Part of a small language model's weights: MLP 704 SwiGLU, untied embeddings.
Each number is 200 + 30 x the weight over its row's rms, rounded and kept within 0 to 999. Layers, rows and columns count from 0. The size before them is the row's rms in percent of the matrix's.

# down: layer 6 MLP down (transposed), 704x256, rms 0.147, rows 541-558, columns 0-127
# gate: layer 6 MLP gate, 704x256, rms 0.151, rows 542-559, columns 0-127
# up: layer 6 MLP up, 704x256, rms 0.153, rows 542-559, columns 0-127
down541,097,204,199,140,177,222,197,202,217,202,227,212,183,250,227,222,144,145,191,177,170,213,146,216,164,103,253,194,189,213,195,250,202,200,167,217,204,183,196,201,200,267,189,220,205,188,238,227,169,183,215,143,175,202,153,172,205,152,190,192,229,196,149,214,185,149,183,188,223,231,189,220,217,232,196,241,184,181,190,150,210,202,212,202,158,217,257,203,202,213,217,190,254,200,198,185,246,184,196,202,212,175,236,208,196,222,193,245,199,183,204,218,258,195,188,172,157,221,135,264,202,137,169,170,152,213,242,200,205
gate542,092,196,219,184,184,199,186,162,191,175,212,216,225,257,238,180,162,248,228,193,221,215,212,199,199,184,196,208,203,171,241,177,181,242,250,149,174,204,207,208,162,194,181,182,185,226,223,181,205,179,198,185,180,136,159,168,221,235,221,221,210,238,210,253,237,230,213,229,254,222,267,237,242,195,175,272,211,227,172,198,196,220,232,196,211,169,230,161,211,185,213,168,203,149,183,173,282,182,249,204,200,252,184,218,181,203,207,182,158,266,216,173,261,232,225,182,225,219,188,235,212,143,191,209,190,199,201,221,168
up542,101,192,206,214,182,200,142,155,262,230,205,177,255,204,212,177,198,203,221,200,210,233,226,232,192,222,152,194,184,103,225,198,155,245,230,186,191,223,193,195,116,186,198,124,143,203,217,240,171,219,201,172,247,135,168,175,237,172,225,221,223,217,197,223,202,225,198,190,214,197,171,205,193,224,216,241,209,189,246,218,206,197,243,184,188,207,224,167,138,241,196,214,212,163,173,135,272,179,211,249,218,230,159,207,191,219,155,161,171,218,211,209,194,194,197,230,265,198,229,207,238,157,216,178,164,255,174,198,192
down542,106,196,190,230,230,223,231,203,212,172,151,204,206,201,144,228,215,260,157,203,168,245,208,157,184,187,168,148,189,169,144,186,238,185,174,191,173,225,246,162,189,249,261,184,194,195,150,203,130,224,196,213,243,229,197,212,198,145,188,200,226,223,126,137,202,169,165,186,230,186,180,247,201,186,194,216,227,176,217,181,246,188,198,200,194,234,221,206,207,188,215,234,163,175,177,201,215,236,218,245,186,196,226,262,172,205,239,200,190,151,191,180,213,218,171,196,214,220,212,186,233,244,229,198,212,173,191,223,193
gate543,095,214,172,209,224,156,273,225,151,221,239,199,269,279,223,202,218,138,167,225,197,167,196,210,201,231,240,143,205,187,142,235,190,171,162,221,144,166,225,186,266,214,166,174,238,196,175,223,193,224,186,256,185,176,184,206,246,151,232,177,164,194,192,238,199,235,188,183,214,205,217,208,199,168,233,179,204,197,174,236,162,225,168,171,211,173,224,198,198,228,193,194,143,189,199,231,201,188,240,259,215,152,174,176,214,140,231,210,221,223,207,180,167,181,212,157,220,181,195,269,264,172,172,187,209,210,265,216,190
up543,095,224,229,211,249,220,179,142,218,202,173,231,282,164,184,207,246,226,193,158,205,208,208,203,186,180,116,213,185,188,183,202,190,184,172,226,171,227,253,179,213,171,194,173,236,165,193,183,222,210,175,183,195,185,204,165,201,191,225,233,183,189,175,175,230,189,200,211,207,147,199,161,196,232,197,238,178,232,172,199,215,211,221,219,132,256,227,200,226,197,183,172,174,201,204,180,219,235,168,159,180,280,213,218,227,263,209,199,198,185,186,212,218,197,287,224,228,262,195,175,202,227,150,235,226,206,182,221,213
down543,094,187,207,223,253,210,204,245,201,179,180,205,204,203,197,236,162,225,257,154,188,186,253,207,224,221,167,187,220,175,201,192,182,210,182,185,183,182,222,183,205,197,244,205,235,201,235,173,144,199,179,188,214,186,185,190,197,223,153,190,236,161,164,183,178,172,211,177,226,193,209,166,142,219,248,318,211,214,140,185,224,219,197,224,175,251,214,147,158,231,210,181,151,202,198,163,178,211,214,206,233,220,230,129,188,171,228,169,229,178,171,221,197,225,242,233,253,249,187,207,217,223,186,207,185,275,187,211,255
gate544,105,252,217,174,234,199,246,218,202,182,227,210,194,163,215,229,238,214,197,270,185,189,140,207,199,169,219,237,160,231,184,203,196,260,234,233,267,182,196,232,205,217,196,201,160,196,182,152,171,165,215,230,241,232,194,230,218,228,212,165,155,230,211,187,220,208,183,175,192,181,237,229,257,181,186,177,201,202,153,213,182,244,219,180,238,165,248,172,168,203,157,158,175,215,229,155,164,240,154,237,193,247,179,164,231,216,184,224,198,192,148,240,208,145,154,208,166,218,174,246,201,175,189,173,213,227,183,226,266
up544,100,173,177,174,245,265,250,145,152,167,214,203,231,214,187,233,207,203,173,210,212,216,205,215,206,212,186,235,220,197,179,161,190,208,251,178,209,168,183,226,138,260,194,203,153,179,190,247,220,242,205,239,160,213,246,258,169,239,226,164,231,194,172,233,133,135,170,155,149,183,162,163,248,215,249,164,190,145,167,204,183,186,196,208,197,195,253,199,136,234,167,214,208,203,246,204,171,224,241,194,197,198,247,226,250,186,209,151,203,167,180,173,185,227,220,226,161,229,187,233,186,224,166,182,168,208,148,152,197
down544,106,215,220,217,240,233,203,189,205,226,210,253,158,197,205,207,191,183,165,213,220,213,217,200,243,185,215,165,238,182,208,192,199,180,208,216,204,158,221,203,206,200,142,249,196,220,221,190,161,160,226,169,206,174,203,196,223,229,189,258,232,192,248,196,201,198,222,202,192,197,198,170,183,249,198,43,180,229,189,208,200,209,170,170,196,227,217,201,164,164,249,180,174,151,184,276,195,183,210,206,151,224,209,201,211,220,182,248,146,199,237,209,255,190,188,232,172,203,209,194,202,222,181,199,220,212,186,197,208
gate545,089,274,235,241,196,140,288,174,213,214,185,249,171,215,263,194,210,191,152,219,162,243,176,231,171,186,250,226,212,193,150,258,193,188,145,208,223,178,184,244,171,159,155,187,238,200,210,163,182,212,174,258,230,237,271,151,216,227,205,249,171,180,174,173,235,135,231,156,205,210,233,196,188,210,194,190,200,231,163,235,202,164,213,229,238,186,218,178,223,211,187,207,262,155,214,226,172,222,172,214,205,210,193,227,222,231,160,221,179,216,177,222,235,207,242,207,178,165,174,246,189,161,192,187,161,230,207,166,212
up545,100,230,244,180,207,255,209,217,198,172,231,200,243,206,230,157,167,173,210,202,195,229,200,238,216,188,234,240,197,221,184,160,231,197,182,194,266,218,205,209,193,194,160,198,201,201,151,165,225,195,165,178,179,197,238,164,197,230,200,223,211,121,195,288,210,203,191,180,178,171,211,177,207,165,162,290,207,173,167,181,174,217,236,185,162,218,148,207,257,183,144,190,231,222,205,155,154,231,199,176,199,174,239,213,208,196,185,179,195,192,202,266,231,141,236,270,223,238,212,220,218,197,194,207,189,203,205,164,232
down545,093,216,207,161,148,198,234,154,166,187,210,213,228,209,204,250,166,217,179,205,232,195,173,187,238,231,209,220,177,213,231,183,204,173,216,201,202,203,223,197,243,184,223,213,204,178,202,181,181,202,161,203,201,184,197,216,170,226,198,223,217,194,204,204,157,229,193,128,266,177,175,203,211,196,237,189,179,183,178,180,186,216,219,152,247,207,147,187,237,275,202,252,213,216,217,193,231,210,226,191,215,178,200,229,218,189,228,212,164,223,224,190,198,210,213,199,199,183,214,177,229,165,215,193,221,174,217,212,213
gate546,097,243,168,220,240,268,214,216,245,186,172,224,253,185,223,203,180,158,197,213,143,144,202,182,221,144,218,195,179,209,233,174,246,208,115,183,199,193,196,174,222,216,203,160,191,240,164,214,224,188,234,153,137,230,191,193,161,198,235,189,159,213,230,166,235,194,199,172,205,192,226,226,205,165,201,220,218,185,252,167,266,187,180,207,173,176,209,152,225,228,187,199,192,165,190,228,224,221,220,148,254,216,207,198,150,182,202,166,234,204,193,177,188,190,215,116,141,284,248,233,165,167,233,200,233,207,205,177,146
up546,102,237,200,161,204,197,199,187,182,175,155,189,192,204,226,188,181,178,150,172,182,183,188,244,263,211,172,202,230,207,237,195,164,184,155,161,162,185,225,209,214,270,123,161,217,241,177,196,208,229,264,232,175,243,227,178,260,155,228,167,234,175,254,184,205,275,187,203,174,177,209,213,169,178,180,214,170,197,166,180,216,236,199,195,181,202,225,192,231,207,201,172,177,184,145,244,164,262,154,200,232,198,215,183,175,153,227,215,185,197,181,202,126,148,233,213,153,230,197,184,201,201,187,180,192,200,223,180,194
down546,101,144,211,175,212,220,210,197,190,246,160,140,168,186,180,160,222,150,194,176,160,250,165,249,162,241,223,247,229,204,165,200,215,141,208,213,173,180,183,188,240,235,192,204,188,202,169,189,184,203,204,147,210,238,204,218,219,181,215,171,197,230,207,179,143,211,222,207,218,194,199,166,193,171,229,134,221,158,256,219,189,242,202,208,204,205,203,234,191,190,182,182,213,241,208,212,150,148,152,180,188,130,221,185,240,170,272,231,232,209,202,218,214,238,221,203,184,218,225,219,180,210,196,188,239,224,176,176,171
gate547,094,206,163,238,219,193,205,178,263,202,238,199,211,213,224,168,275,211,198,201,179,164,252,201,193,251,203,177,225,182,192,204,232,191,221,209,204,205,202,180,204,133,210,249,229,171,227,195,236,194,220,227,206,171,253,188,201,230,195,277,209,209,169,208,209,153,197,237,232,241,230,206,146,214,222,211,150,203,155,164,219,186,232,219,127,186,208,262,149,176,183,177,204,169,220,246,243,141,230,232,205,227,207,178,213,185,196,187,196,187,237,149,172,200,178,183,182,188,185,176,207,179,239,165,196,178,244,164,224
up547,095,172,184,207,211,161,218,204,225,165,260,187,176,190,197,221,192,190,193,201,202,225,206,226,205,185,175,218,158,245,206,177,178,155,216,191,178,155,258,206,161,213,219,184,214,202,214,214,172,198,196,194,159,191,190,196,228,183,200,235,212,218,188,219,230,217,230,163,181,174,184,222,216,217,140,238,239,213,219,188,200,153,180,185,125,189,168,197,163,228,191,137,208,193,153,231,138,136,232,191,215,207,187,155,178,141,185,229,245,196,229,221,195,197,129,201,150,211,233,195,235,218,201,223,203,227,198,148,220
down547,097,207,165,163,208,200,201,188,198,203,210,178,185,237,271,200,241,172,166,188,170,218,216,197,248,214,191,237,188,248,181,243,226,146,233,156,177,205,181,184,234,189,195,159,170,236,190,219,216,172,215,222,214,106,256,174,262,219,188,191,250,161,245,216,172,218,154,199,208,235,165,184,255,246,190,205,209,194,165,140,204,187,150,239,185,189,173,200,191,207,222,159,234,168,210,203,196,194,226,197,224,225,204,256,229,231,187,242,158,208,196,205,257,207,177,215,207,180,221,151,162,212,206,161,171,186,249,250,187
gate548,099,186,167,188,182,219,190,219,230,211,188,187,181,200,237,197,186,236,207,209,225,207,176,160,227,177,194,270,210,191,199,218,189,194,207,221,157,186,220,181,274,184,125,223,204,197,317,179,226,249,208,231,167,258,226,228,202,229,181,211,204,196,216,232,166,266,210,274,190,239,174,162,193,183,191,223,184,193,184,222,255,193,223,185,176,233,235,198,181,228,237,200,223,201,146,165,200,190,177,174,183,201,277,246,190,176,211,203,191,214,190,153,223,198,174,202,183,243,252,191,223,215,208,284,192,155,205,177,167
up548,098,200,208,204,254,217,242,216,233,203,177,205,198,154,209,214,188,209,165,219,221,201,185,188,233,191,209,226,227,224,194,216,221,150,224,212,181,174,218,160,253,199,209,217,148,231,172,178,148,227,237,252,238,221,160,216,177,186,168,181,224,174,278,256,204,177,223,210,235,188,188,179,179,206,155,241,163,218,195,179,229,214,240,248,235,145,144,193,178,157,189,182,218,163,181,198,190,205,183,187,127,221,172,169,201,174,158,229,221,187,257,196,191,195,225,187,223,188,188,206,212,228,193,210,222,244,210,245,249
down548,106,220,164,213,165,190,252,212,244,202,214,216,213,175,157,196,148,181,195,225,278,233,172,214,213,144,215,239,221,159,126,272,210,194,194,154,161,165,174,154,182,225,161,184,177,215,192,174,158,228,244,228,253,187,176,206,258,206,204,191,161,227,204,244,189,217,205,171,213,221,258,220,210,197,240,200,219,214,218,214,198,255,201,198,219,225,208,221,177,218,185,145,182,213,175,204,180,155,178,177,206,166,204,215,184,184,225,131,205,201,209,181,201,203,233,203,201,179,191,238,198,204,229,207,246,154,243,218,157
gate549,107,204,178,195,211,207,195,209,199,184,254,181,124,185,228,170,212,171,209,237,208,160,201,237,172,206,234,148,210,212,232,283,225,208,218,219,180,193,161,196,187,199,147,170,173,216,197,210,203,221,165,222,242,181,219,157,215,175,189,181,141,224,213,189,181,188,226,250,196,222,211,229,171,209,187,216,207,246,208,180,198,224,211,191,157,209,218,213,242,169,174,203,211,179,133,175,181,166,218,214,258,217,201,114,245,278,183,216,266,247,197,157,266,193,215,184,161,194,231,228,190,160,198,185,233,222,205,220,201
up549,101,188,198,171,177,193,224,189,205,210,204,219,170,232,188,191,197,269,213,173,222,240,186,167,144,202,212,213,188,221,210,172,184,173,207,208,214,177,174,211,185,210,215,192,214,255,203,204,128,219,172,202,180,164,171,173,259,229,203,213,250,218,203,168,183,145,269,186,184,177,183,129,221,176,200,196,171,222,193,221,225,180,251,215,227,217,173,224,252,180,243,197,164,243,183,210,161,238,182,206,294,202,215,196,204,201,213,198,260,217,212,238,211,187,152,250,170,195,169,189,150,174,241,154,163,206,241,195,174
down549,105,216,206,239,221,244,219,176,174,222,158,205,223,214,175,204,215,196,194,248,203,258,205,265,243,176,181,242,224,186,185,158,204,165,180,240,152,186,210,155,235,203,260,233,156,202,161,192,188,191,229,235,165,215,195,233,222,180,237,122,209,211,206,170,184,207,220,167,188,222,251,157,211,245,217,265,158,189,174,178,269,194,209,209,217,238,224,185,245,216,176,245,266,193,187,178,198,211,127,191,246,206,251,246,226,171,216,209,189,222,212,254,195,199,194,183,205,204,159,170,218,224,134,190,187,202,209,245,247
gate550,093,221,219,213,192,207,209,221,164,216,179,197,177,233,172,212,201,217,209,213,208,197,184,160,208,222,200,195,190,161,235,214,277,184,225,208,174,227,263,238,170,170,203,153,165,185,222,107,214,222,265,264,230,201,244,142,204,202,239,158,197,181,180,163,212,209,207,237,158,224,256,210,219,213,128,178,242,197,184,127,193,252,166,216,193,220,185,166,225,223,176,220,193,221,239,254,243,191,230,237,177,211,201,222,103,212,172,230,225,170,197,222,214,196,166,211,214,211,195,218,206,170,175,200,158,209,215,255,180
up550,089,181,207,157,141,243,227,177,197,210,152,248,177,231,142,187,221,211,269,200,227,193,197,256,169,184,235,217,197,194,159,214,185,221,206,208,221,266,198,256,248,220,180,176,139,205,231,240,198,233,179,211,189,168,232,200,192,161,235,229,199,249,140,226,184,219,248,174,182,201,182,204,198,224,226,207,224,228,169,245,128,199,134,237,208,237,226,209,205,157,187,164,199,180,171,207,168,217,208,218,205,197,164,173,180,225,184,201,155,164,217,183,220,170,175,165,207,141,176,252,169,223,248,186,190,174,218,175,190
down550,095,202,183,195,162,196,227,164,201,117,223,186,210,131,187,245,186,175,175,187,163,186,167,217,227,238,234,160,218,225,231,216,186,214,171,228,235,173,218,170,192,180,171,199,192,221,218,253,223,207,236,202,241,207,172,209,228,196,185,164,178,216,203,171,228,144,183,188,218,178,178,211,228,179,198,263,220,180,224,180,218,191,200,178,190,236,154,204,205,205,195,190,190,171,168,185,146,196,159,194,162,192,237,197,184,160,210,203,274,191,130,188,212,288,126,203,260,201,252,196,198,128,137,149,178,233,165,176,159
gate551,103,175,152,167,226,194,223,164,198,159,210,216,142,189,209,172,205,141,180,234,259,177,211,234,184,188,159,179,251,174,219,172,187,196,219,181,183,160,178,177,189,241,202,237,222,187,197,212,206,196,191,185,230,222,189,225,213,222,192,149,150,224,218,175,256,166,192,243,174,209,256,196,225,249,217,191,232,212,214,194,213,226,225,231,162,197,176,173,161,229,241,242,208,209,230,234,209,205,202,109,258,159,191,188,219,223,149,213,250,155,199,190,153,238,217,177,193,203,213,214,153,201,246,184,194,226,224,213,196
up551,106,173,171,188,198,179,209,202,166,204,127,206,271,193,203,196,151,226,175,198,146,165,171,246,169,159,198,242,177,175,190,206,163,212,215,196,206,167,229,208,231,209,227,187,249,252,187,198,291,168,224,176,203,214,244,207,208,235,258,207,148,202,175,161,212,149,196,191,148,158,179,166,192,207,191,206,184,211,203,136,261,156,173,195,202,179,174,200,239,240,217,236,166,194,195,180,214,223,152,259,194,155,225,192,242,206,156,189,168,243,164,215,206,165,252,214,225,200,177,205,208,237,259,212,220,184,213,196,251
down551,104,211,209,164,237,172,179,200,214,209,205,216,160,242,223,236,178,229,230,196,258,232,166,244,214,207,244,205,215,181,211,243,215,217,189,175,231,185,209,200,193,190,203,263,207,191,198,231,200,168,166,181,164,172,144,197,225,178,199,180,188,190,164,220,232,181,209,211,222,191,229,206,206,152,144,231,195,214,203,246,186,206,204,195,260,231,228,182,209,166,189,204,189,197,207,210,223,154,178,230,170,160,243,198,188,217,211,195,258,191,211,120,194,239,169,152,227,225,192,188,218,257,175,283,203,202,183,236,236
gate552,106,184,236,166,244,200,173,238,162,191,187,207,213,190,209,209,225,199,216,188,236,186,170,152,187,237,201,223,220,204,208,194,253,136,207,217,212,184,195,220,257,207,212,214,243,205,206,190,188,169,205,225,241,171,231,185,193,271,181,202,206,210,197,174,219,169,249,200,183,243,217,202,228,183,212,196,231,225,183,168,210,199,165,177,210,202,235,218,225,190,125,163,212,208,163,237,217,221,202,202,194,203,247,243,229,237,215,209,213,189,189,198,219,212,181,188,217,176,174,223,225,228,202,170,174,225,218,200,206
up552,106,236,182,212,150,222,211,176,155,200,180,175,197,193,194,264,189,211,208,196,191,206,187,236,261,152,211,186,181,241,236,185,173,162,232,215,217,202,250,177,187,246,148,240,238,183,216,206,186,206,194,253,210,174,207,201,200,125,247,269,206,225,209,153,186,247,204,245,209,144,213,181,205,251,172,179,192,185,192,198,263,176,211,181,209,201,145,194,145,220,195,199,179,196,265,201,170,280,236,236,256,231,191,167,170,170,182,158,184,217,215,236,186,195,187,199,197,199,160,243,195,165,187,192,205,188,258,186,269
down552,103,205,175,193,156,200,179,180,187,200,206,182,193,243,188,242,185,205,193,244,185,232,207,203,198,116,172,144,168,191,207,180,206,215,238,190,207,237,223,215,267,174,232,200,197,210,229,228,187,172,203,203,205,170,227,188,108,238,217,235,216,216,157,203,222,160,193,193,197,172,159,188,259,188,203,168,203,172,216,215,207,246,180,274,186,220,155,202,237,243,239,205,194,152,146,213,204,207,204,234,206,185,237,188,203,170,174,239,159,201,188,161,161,227,150,211,208,188,225,197,165,192,193,222,243,201,191,183,177
gate553,100,190,214,267,197,191,181,223,145,161,212,244,205,224,209,219,215,186,220,207,190,183,213,167,194,189,248,222,206,175,150,202,256,176,192,199,230,174,219,187,217,217,175,256,217,196,229,188,151,220,219,200,183,248,177,146,156,177,184,262,204,232,165,136,221,176,226,267,192,216,200,245,199,223,238,245,226,216,239,160,222,202,253,193,202,191,206,204,226,246,202,226,188,210,245,243,206,205,145,167,200,173,236,196,204,177,184,176,185,207,209,185,167,152,228,157,232,288,242,241,179,230,190,163,176,190,202,208,198
up553,098,257,230,238,217,204,204,102,167,174,148,163,156,228,171,211,243,172,186,228,206,192,144,187,160,184,235,218,215,180,181,173,200,199,210,175,216,165,174,197,198,186,193,172,169,195,186,157,180,131,185,200,193,230,214,205,198,220,244,279,212,181,229,197,202,248,223,177,178,179,191,179,154,178,146,208,207,217,197,190,200,166,225,220,173,239,230,202,234,182,235,231,196,199,273,261,261,206,201,250,172,162,143,163,258,237,245,186,243,200,212,189,228,225,229,210,201,168,236,199,227,202,187,199,204,220,233,235,285
down553,101,179,224,230,222,234,189,195,164,240,211,191,179,237,200,214,124,173,182,221,235,191,234,169,177,195,224,193,150,240,162,223,233,191,252,197,207,179,193,241,155,205,178,175,223,194,173,206,212,207,203,217,190,170,243,230,175,211,193,213,219,156,195,150,219,209,213,240,213,224,209,195,244,167,232,200,183,216,192,210,232,193,228,199,194,224,198,243,227,189,164,176,221,216,202,211,181,210,194,185,175,228,246,191,212,216,245,150,217,206,192,168,198,209,227,151,205,173,261,183,165,203,233,212,209,167,201,200,208
gate554,102,240,171,209,146,165,190,221,213,125,175,171,178,214,143,132,227,200,171,192,164,236,235,240,221,174,245,235,204,259,218,188,168,223,189,197,216,202,228,210,166,224,202,194,224,191,221,236,180,193,140,199,142,181,191,164,240,224,183,196,192,192,202,184,120,216,217,165,236,228,221,204,208,177,211,229,172,235,221,245,212,210,211,208,245,248,206,182,181,177,217,210,169,180,260,212,222,211,226,206,155,236,212,205,172,149,217,208,255,181,233,195,205,186,231,170,215,208,183,268,232,201,254,194,159,199,197,221,180
up554,098,158,175,154,183,256,203,224,229,259,292,171,197,166,229,221,176,244,203,204,187,212,149,212,225,213,225,209,236,189,204,165,191,282,176,141,183,194,176,199,201,168,190,218,195,192,188,227,191,162,225,272,217,179,228,239,215,211,209,230,176,158,199,179,217,192,183,191,242,190,170,119,184,180,186,177,189,192,189,131,193,180,153,193,207,188,169,218,203,196,215,164,173,245,191,211,186,208,149,230,191,160,185,214,164,212,159,225,198,205,216,169,222,216,203,190,207,173,176,205,176,152,161,200,207,218,231,194,233
down554,108,192,264,202,265,211,198,207,214,229,195,179,217,240,172,225,170,169,172,201,214,238,208,180,199,173,148,203,175,186,197,241,211,194,158,152,179,190,215,208,194,238,243,177,192,188,257,236,192,250,232,220,238,205,226,167,196,170,262,149,210,186,241,148,238,182,227,251,206,240,259,161,194,226,198,150,201,210,216,187,198,155,192,184,172,171,189,252,214,195,177,207,248,214,146,177,199,193,191,198,169,194,184,172,189,148,208,216,194,202,197,216,161,197,160,261,201,155,150,215,210,159,188,219,199,209,229,215,194
gate555,103,189,224,204,144,164,255,162,159,228,143,185,218,221,189,204,209,191,182,143,217,193,130,148,181,188,210,239,183,204,198,175,193,206,203,195,247,217,205,192,212,207,244,183,257,218,184,143,220,202,186,201,173,172,175,232,162,176,215,241,156,186,184,227,273,219,161,289,206,210,217,191,216,189,253,216,174,205,217,146,130,243,172,194,261,209,153,179,186,195,202,194,220,215,254,196,247,201,208,215,173,218,204,267,213,166,176,239,203,203,193,238,195,163,187,193,229,166,177,179,165,206,220,187,175,183,228,236,200
up555,106,137,199,178,228,200,159,217,189,227,228,251,224,219,227,170,230,233,155,187,186,184,194,167,298,131,216,179,177,207,243,234,210,194,209,213,186,216,162,236,177,176,203,199,221,217,150,193,218,167,176,210,209,205,155,200,170,194,218,189,242,197,183,207,157,215,200,214,183,175,201,181,204,120,165,193,184,228,247,241,187,225,236,180,189,159,197,203,193,212,183,185,223,184,159,211,203,182,284,177,214,213,217,243,172,229,201,224,218,234,180,212,152,240,257,244,235,258,210,239,206,250,170,209,187,210,186,175,191
down555,103,165,232,236,239,186,289,245,242,246,193,200,215,198,204,224,192,231,198,202,231,206,210,208,234,197,244,173,197,179,174,199,225,180,220,203,164,212,169,213,172,183,199,233,255,161,251,191,178,210,156,187,182,184,238,170,230,185,134,230,155,208,185,161,174,175,164,192,174,211,162,190,223,216,179,246,230,193,222,160,250,191,177,244,218,191,196,189,228,146,210,207,217,212,190,197,182,156,150,173,184,181,126,237,231,215,167,131,227,209,199,186,214,263,211,156,222,155,207,188,235,202,226,197,228,213,216,225,189
gate556,086,228,251,223,238,244,215,220,206,171,191,227,199,232,209,164,176,174,175,215,121,210,213,259,191,161,233,244,161,246,194,254,261,238,192,183,209,229,207,185,227,215,202,216,247,219,211,197,190,164,193,111,187,219,196,197,194,165,229,196,211,179,191,204,175,192,192,186,205,179,172,182,221,176,188,226,197,300,222,236,160,183,215,199,182,126,217,165,203,226,145,210,209,135,210,205,187,204,215,207,195,226,189,222,187,192,209,267,191,154,235,210,202,206,226,166,268,177,172,198,151,231,216,210,231,213,164,233,161
up556,085,190,226,240,221,200,254,199,196,202,212,122,234,271,208,172,175,196,179,149,229,249,192,201,164,186,268,155,174,243,198,214,177,227,206,199,159,191,170,225,132,165,215,186,196,239,194,230,230,171,189,275,150,192,227,216,244,220,154,207,213,195,167,208,165,229,194,212,222,222,196,200,201,189,201,170,195,196,188,205,232,220,138,199,256,153,236,178,214,204,231,219,212,251,194,222,198,198,194,205,212,168,249,147,211,200,150,190,141,194,189,175,174,217,179,195,191,247,165,177,183,199,180,289,220,203,254,206,218
down556,091,204,152,223,165,197,175,164,192,235,203,199,201,220,229,171,225,142,227,241,156,211,188,182,229,169,199,225,216,192,167,189,187,212,171,188,175,264,221,221,199,218,210,248,238,213,235,238,212,160,194,265,243,230,196,206,216,198,199,191,216,168,195,243,181,177,236,219,166,227,160,222,202,185,180,202,259,221,227,189,187,143,221,248,175,248,220,184,222,171,163,222,182,163,164,228,205,257,231,182,216,241,191,204,210,187,193,184,199,183,268,196,199,203,139,165,225,182,180,219,210,173,221,211,195,186,235,204,224
gate557,100,209,133,168,212,206,190,190,190,222,160,195,203,162,176,256,217,194,192,199,238,228,192,222,179,184,209,184,204,227,210,276,174,245,216,223,201,215,173,218,192,207,176,177,206,174,143,187,142,200,264,208,224,194,200,172,240,199,212,152,215,240,213,153,209,202,191,262,194,259,147,187,196,226,172,204,208,255,216,215,233,201,212,149,181,215,191,210,196,219,193,208,168,182,200,234,165,184,183,219,167,173,197,176,243,145,180,187,222,183,242,160,263,188,135,161,158,178,204,174,141,205,199,247,203,225,222,184,155
up557,091,183,218,130,193,211,200,219,181,202,163,188,231,210,182,213,233,231,246,235,166,220,211,295,207,191,153,169,195,159,154,184,194,182,242,123,195,237,278,227,191,220,225,223,213,210,175,271,181,217,197,200,199,175,229,249,187,144,184,228,185,195,214,176,180,192,179,196,230,161,229,185,218,205,177,185,222,128,229,215,198,210,185,225,207,204,230,240,174,220,173,193,193,175,184,193,192,228,264,218,143,190,226,235,240,180,216,180,177,195,271,235,230,210,197,102,188,250,168,184,234,170,252,182,208,169,120,226,234
down557,097,225,237,172,210,175,194,170,182,147,179,218,242,188,209,145,246,202,200,173,256,221,197,209,223,170,203,146,209,219,226,213,200,181,190,201,175,171,180,180,242,222,174,155,191,237,182,142,139,195,161,173,186,207,202,211,191,227,209,213,217,207,206,253,191,219,154,207,167,213,169,243,194,195,209,185,219,211,225,164,168,189,157,160,192,150,173,173,179,263,216,236,213,221,190,242,199,193,203,210,196,162,208,181,207,225,176,262,277,204,156,212,180,213,185,255,203,204,146,225,195,236,175,173,221,193,205,155,180
gate558,110,223,181,214,208,196,197,159,199,183,179,257,214,237,236,211,181,184,224,216,171,182,147,162,225,202,173,190,211,183,189,173,210,185,205,226,198,222,242,226,178,206,157,186,183,235,207,191,207,166,162,183,189,187,212,178,191,206,253,167,217,179,169,197,202,145,152,252,181,163,197,254,242,222,170,289,239,183,225,177,263,241,205,248,202,173,220,203,189,195,175,244,199,221,235,211,181,218,132,208,207,221,239,235,186,171,168,220,159,210,252,180,199,211,211,179,254,249,134,242,148,157,215,222,214,148,233,176,163
up558,104,224,142,228,196,179,149,285,243,201,242,158,181,196,217,253,209,277,194,181,208,231,184,156,245,164,197,143,207,168,189,226,233,202,261,186,208,188,247,207,213,202,213,189,189,195,198,222,189,194,199,186,139,235,136,226,177,236,224,189,191,190,192,193,237,226,166,159,247,207,200,192,240,220,220,211,166,264,208,180,209,242,173,219,269,215,190,164,191,249,221,199,214,205,185,163,194,153,158,223,172,186,178,189,242,189,205,164,225,194,199,168,194,220,173,215,207,195,212,151,164,235,216,237,141,283,215,218,210
down558,106,173,184,253,206,206,202,192,150,255,201,216,149,218,236,237,162,182,247,178,225,216,162,250,246,212,177,158,203,214,192,176,233,209,203,218,182,229,221,191,241,260,139,222,233,160,250,210,205,194,177,192,175,246,228,243,198,172,265,213,164,195,189,247,221,237,257,225,219,152,222,207,201,210,203,215,209,192,187,166,239,214,230,233,203,199,201,186,227,184,203,213,170,239,188,178,217,126,197,297,268,213,202,179,182,176,233,276,177,188,169,220,192,184,151,205,191,200,165,193,187,145,166,290,141,181,199,223,222
gate559,106,251,203,210,217,144,209,208,227,199,230,177,157,218,183,179,236,169,218,191,183,208,208,184,223,137,196,180,197,226,191,256,209,167,219,203,182,182,174,213,164,216,208,221,177,214,202,145,246,167,198,177,185,227,251,182,193,234,264,158,214,243,158,246,236,213,197,204,230,173,149,241,190,242,221,233,239,195,160,161,141,210,218,215,170,173,155,174,177,161,205,147,232,248,193,202,136,211,203,187,235,185,161,191,212,128,228,214,183,145,246,224,241,181,183,208,249,171,208,205,224,183,183,181,159,218,193,150,233
up559,098,281,240,185,259,248,206,181,179,160,212,240,180,176,170,215,213,229,220,198,175,218,215,230,216,239,189,252,201,199,201,204,186,223,215,234,209,196,180,169,205,184,203,147,141,185,173,175,187,197,177,234,165,220,231,184,202,220,257,218,223,193,167,152,245,208,160,168,185,208,231,196,203,239,234,198,206,211,162,217,188,187,278,188,194,240,234,213,233,246,161,198,210,174,224,202,232,186,198,191,200,157,188,250,237,225,192,168,278,202,206,204,183,210,165,233,200,214,168,219,186,202,216,233,203,210,212,220,217